Weights of a small GPT-style language model, trained from scratch on English Wikipedia: 3 heads of 64.
Each number is 128 + 32 x the weight over its row's rms, rounded and kept within 0 to 255. Layers, rows and columns count from 0. The size above them is the row's rms in percent of the matrix's.

# layer 11 attention output, 192x192, rms 0.135, rows 72-92, columns 128-191
size [112 105  99  99 104 108  98 109 100 106  97  97  91 101 104  92  89 110 107 109  93]
[[111  65  68  89  89 186 146 131 133 122 143 145 124 143  67  85  78 116  99 180 153  86  76 126  99 188 150 200 190 136  67  66 130 124 131 165 180 182 159 120 143 129 143  87 104 115 128 180 145 183  71 141 165 116 175 145 131 161 139 189 153 127 126 114]
 [122  63 150 129 155 186 121  89 111 112 168 110 146 110  71 148 119 161 118 142 100 158 136  93  84  78 104 108 163 135 163 119  91 155 200 119 129  76 113 150 110  74 147 127 120 117 127 145 143 146  92 164 191 155 104 139  87 146 113 137  60 152 110 158]
 [114 177 162  35 163 163 153  82 197  99 168  93 163 168 141 125 126 158 118 172 114 162 175  72 137 150 100 149 153 161 102 130 109 137 122 115 128 152 180 183 186 113 196 188  54 108 111 112 160 133 185 158  90 207 126 109 144  84 134 166 118 154 123 195]
 [140 147  89  64  91 124  99 152  66 102  92 192 130  70 184 140 192 145 146 103 149 160 108 166  71  95  83  46 123  94 144 193 164  90 117 152 219 182 175 169 150 156 140 184 138  89 153 148 111 149  58 122 157 134 121 155 105 143 161 183 144 106 128 151]
 [180 148  95 115 127 108 119 124 115 104 167 100 158 124  96 137  76  48 108 111 152 136  97 163 137 102 172 122  17  84 143 131 109 178 167 114 155 143 151 157 124 132 125 121 125 133 146 109 173 185  19 181 128 156 180 133 164 143 102 157 135 121 123 136]
 [133 138 185 124 150 114  97 159 184  93 171  98 134 147  83 127 159 132 166 100  95  80 119 129 162 110 151 151 147  74  79 134 147  97 101 139   9 143 161 161 209 177  27 128 161  85 133 133 107 161 103 190 145 105 148 133 154 214  82 138  80 148 101 114]
 [128  43 141  80 151  76 161 174 110 156 164  93 107 108 105  95 180  62 117 105 115 113 143 115 139 129  67  89 129 149  95 157 170 148 179 121 185 106 140 169 106 182 106  63 135 106 163 156 135  65 136 168 103 113 160 124 165 123 175 147 122 129 124  94]
 [139 135 130 144  63 112 133  91 123 184 116 113 110 157 169 104 147  85 111 222 107 119 128 121 143 149 152 146 146  58 166 101 156 185 152 136 117 127 144  96 118 145  97 222 102  99 173 132 145  86  86 117 162 153 104 143  86 151  40 158 124 137  68 154]
 [102  99  79 127  79 132 142 171 195 157 137 138 181  89 151 112 126 128 133 174 108  87 158  65 126  88 124 158 156  53 150 128 143 130 119 141 155  93 125  90  79  82 154 134 144 159 104  65 135 118 132 120 136 180  99  83 148 105 123 135 141 112 160 106]
 [119 108 113 143 139 134 148 119 131 166 164 183 143 129 101 190 101 201  99 108 131  87  64 149 130  95 102 167 167 180 115 115  72  53  94  74 137 154 141 123 107  96 172 127 170  91 128 130 101 100 183  98  80 134 159  64 136 151 133 119 146 189 138  63]
 [111 119 125 143 103 169 134 167 178 176 142 132 139 165  94 165 136 145 138 123 111 111  84  73 151  90  75 141  69  85 136 157 119 157  42 153 153  91 100 141 159 158 219 134 123 176 120 196 142 112  85 188 155 120 106 211 101 160 150 101 125 121 152 101]
 [119  89  58  27  89  58 128 145 101 186 142 166  88 123 136 125  80 116 111 118  94 133 151 152  72 115 194 163 142  63  84 172 145  95  80  91  98 170 160 159 135  54 162 168 100 116 115  91 118 107 134 181 154 117 100  80 143  71 116  50 137 124 122  98]
 [ 96  95 117 187  80 106 150 141 189  96 111 102 158 134 140 118 155 102  99 115 144 172 195  92 158  96 152 113 123 169 132 145 141 134 139 139 119 167 134 165 216  77 154 101 127 196  53 141 160 133  93  96  89 182 118 111 182 173  15 106 152 129 144 153]
 [103 112 104 132 152  99  90  84  61 109 125  77 233  85  71  69  75 113 131 115 136 170 107 113  90 104 197 122 159 120 141 119 110 184 102 120 107 128 172  97  53 124 111 101 148 161  98 136 128 125 109 101 103 150 142 100 128  78  84 102  93 103 129 124]
 [126  86 106 130 111 138 120  60  75  76 111 101 110 150 176 160 102 113 129 157 100 159 145 188 141  75 121 154 135 127  90 143 165 125  70 180  98 136  81 210  69  53  93 124 136 123 172 159 136  77 138 156  90 130 106 105 182 160 147 114 104 152  71 120]
 [ 96 172 148 113 132  94 146 161 149 129  82 104 128 120 121 206  93 152  96 111 219 164 175 204 127 139 193 139 186  36 118  96  95 110  81 131  95 163  70 121 110 164  90 121 138 127 149 150 192 123 172 126  89  88  93 105 165 157 148 138 165 146 112 132]
 [143  43 148 181 120 150 149 156 149  96 161  85 142  71 108 129 151 110 126  92 139  93 111 114 209  82 142 121 110 118 127 136  61  94 159 135 184 171 110 142 160 133 147 130 122 151 129 119  89 130  95 112  82 142  97  45  84 114 102 154 187 125  93 102]
 [126 172 141 120 142 146 216 115 109 141 136  93 164 134  88 166 132 100 193 114 140 102  82 150 128 171  95 120 107  70 118 130 116  88 115 135 143 199 121 147 147 105 196 200  96 116 133 134 132 144 101 166  77 158 138  79  77 117  72 145 149 180 202 145]
 [ 75 113 134 103  77 159 124 179 114 134  72 117 149 167 114 132 131 161 120 110 176 130  71 140 175 130 105 157  82 141 131  20 134 160 145 113 107 133  71 116 158 129 155 189 127 117 161  87 110  88 157 147 148 114 194 174 107 101 155 136 161 115 146 198]
 [150 181 146 133 110 106 150 115  97 120 187 141  43 107 104 149 101 113 111 133 100 133  85  48  58 181  89 115 188 177 143 155 189 140 143  86 168 107 195  84 147 169 117 140 137 125 151 160  57 131 148 129  73  62 143 181 143 205 141 144 107  99  98  89]
 [119 151 151 151 135 160 192 139 119  95  52 184  86 125 106 124 128 163 135 120 151 158 161 118 161 219 169 143 132 141 142 172 126 161 199 131 115 164 117 145  96 105 212 151 133 105  71 142  87 171 171  72  91  75 101 105  76 187 172 139 156 116 105 153]]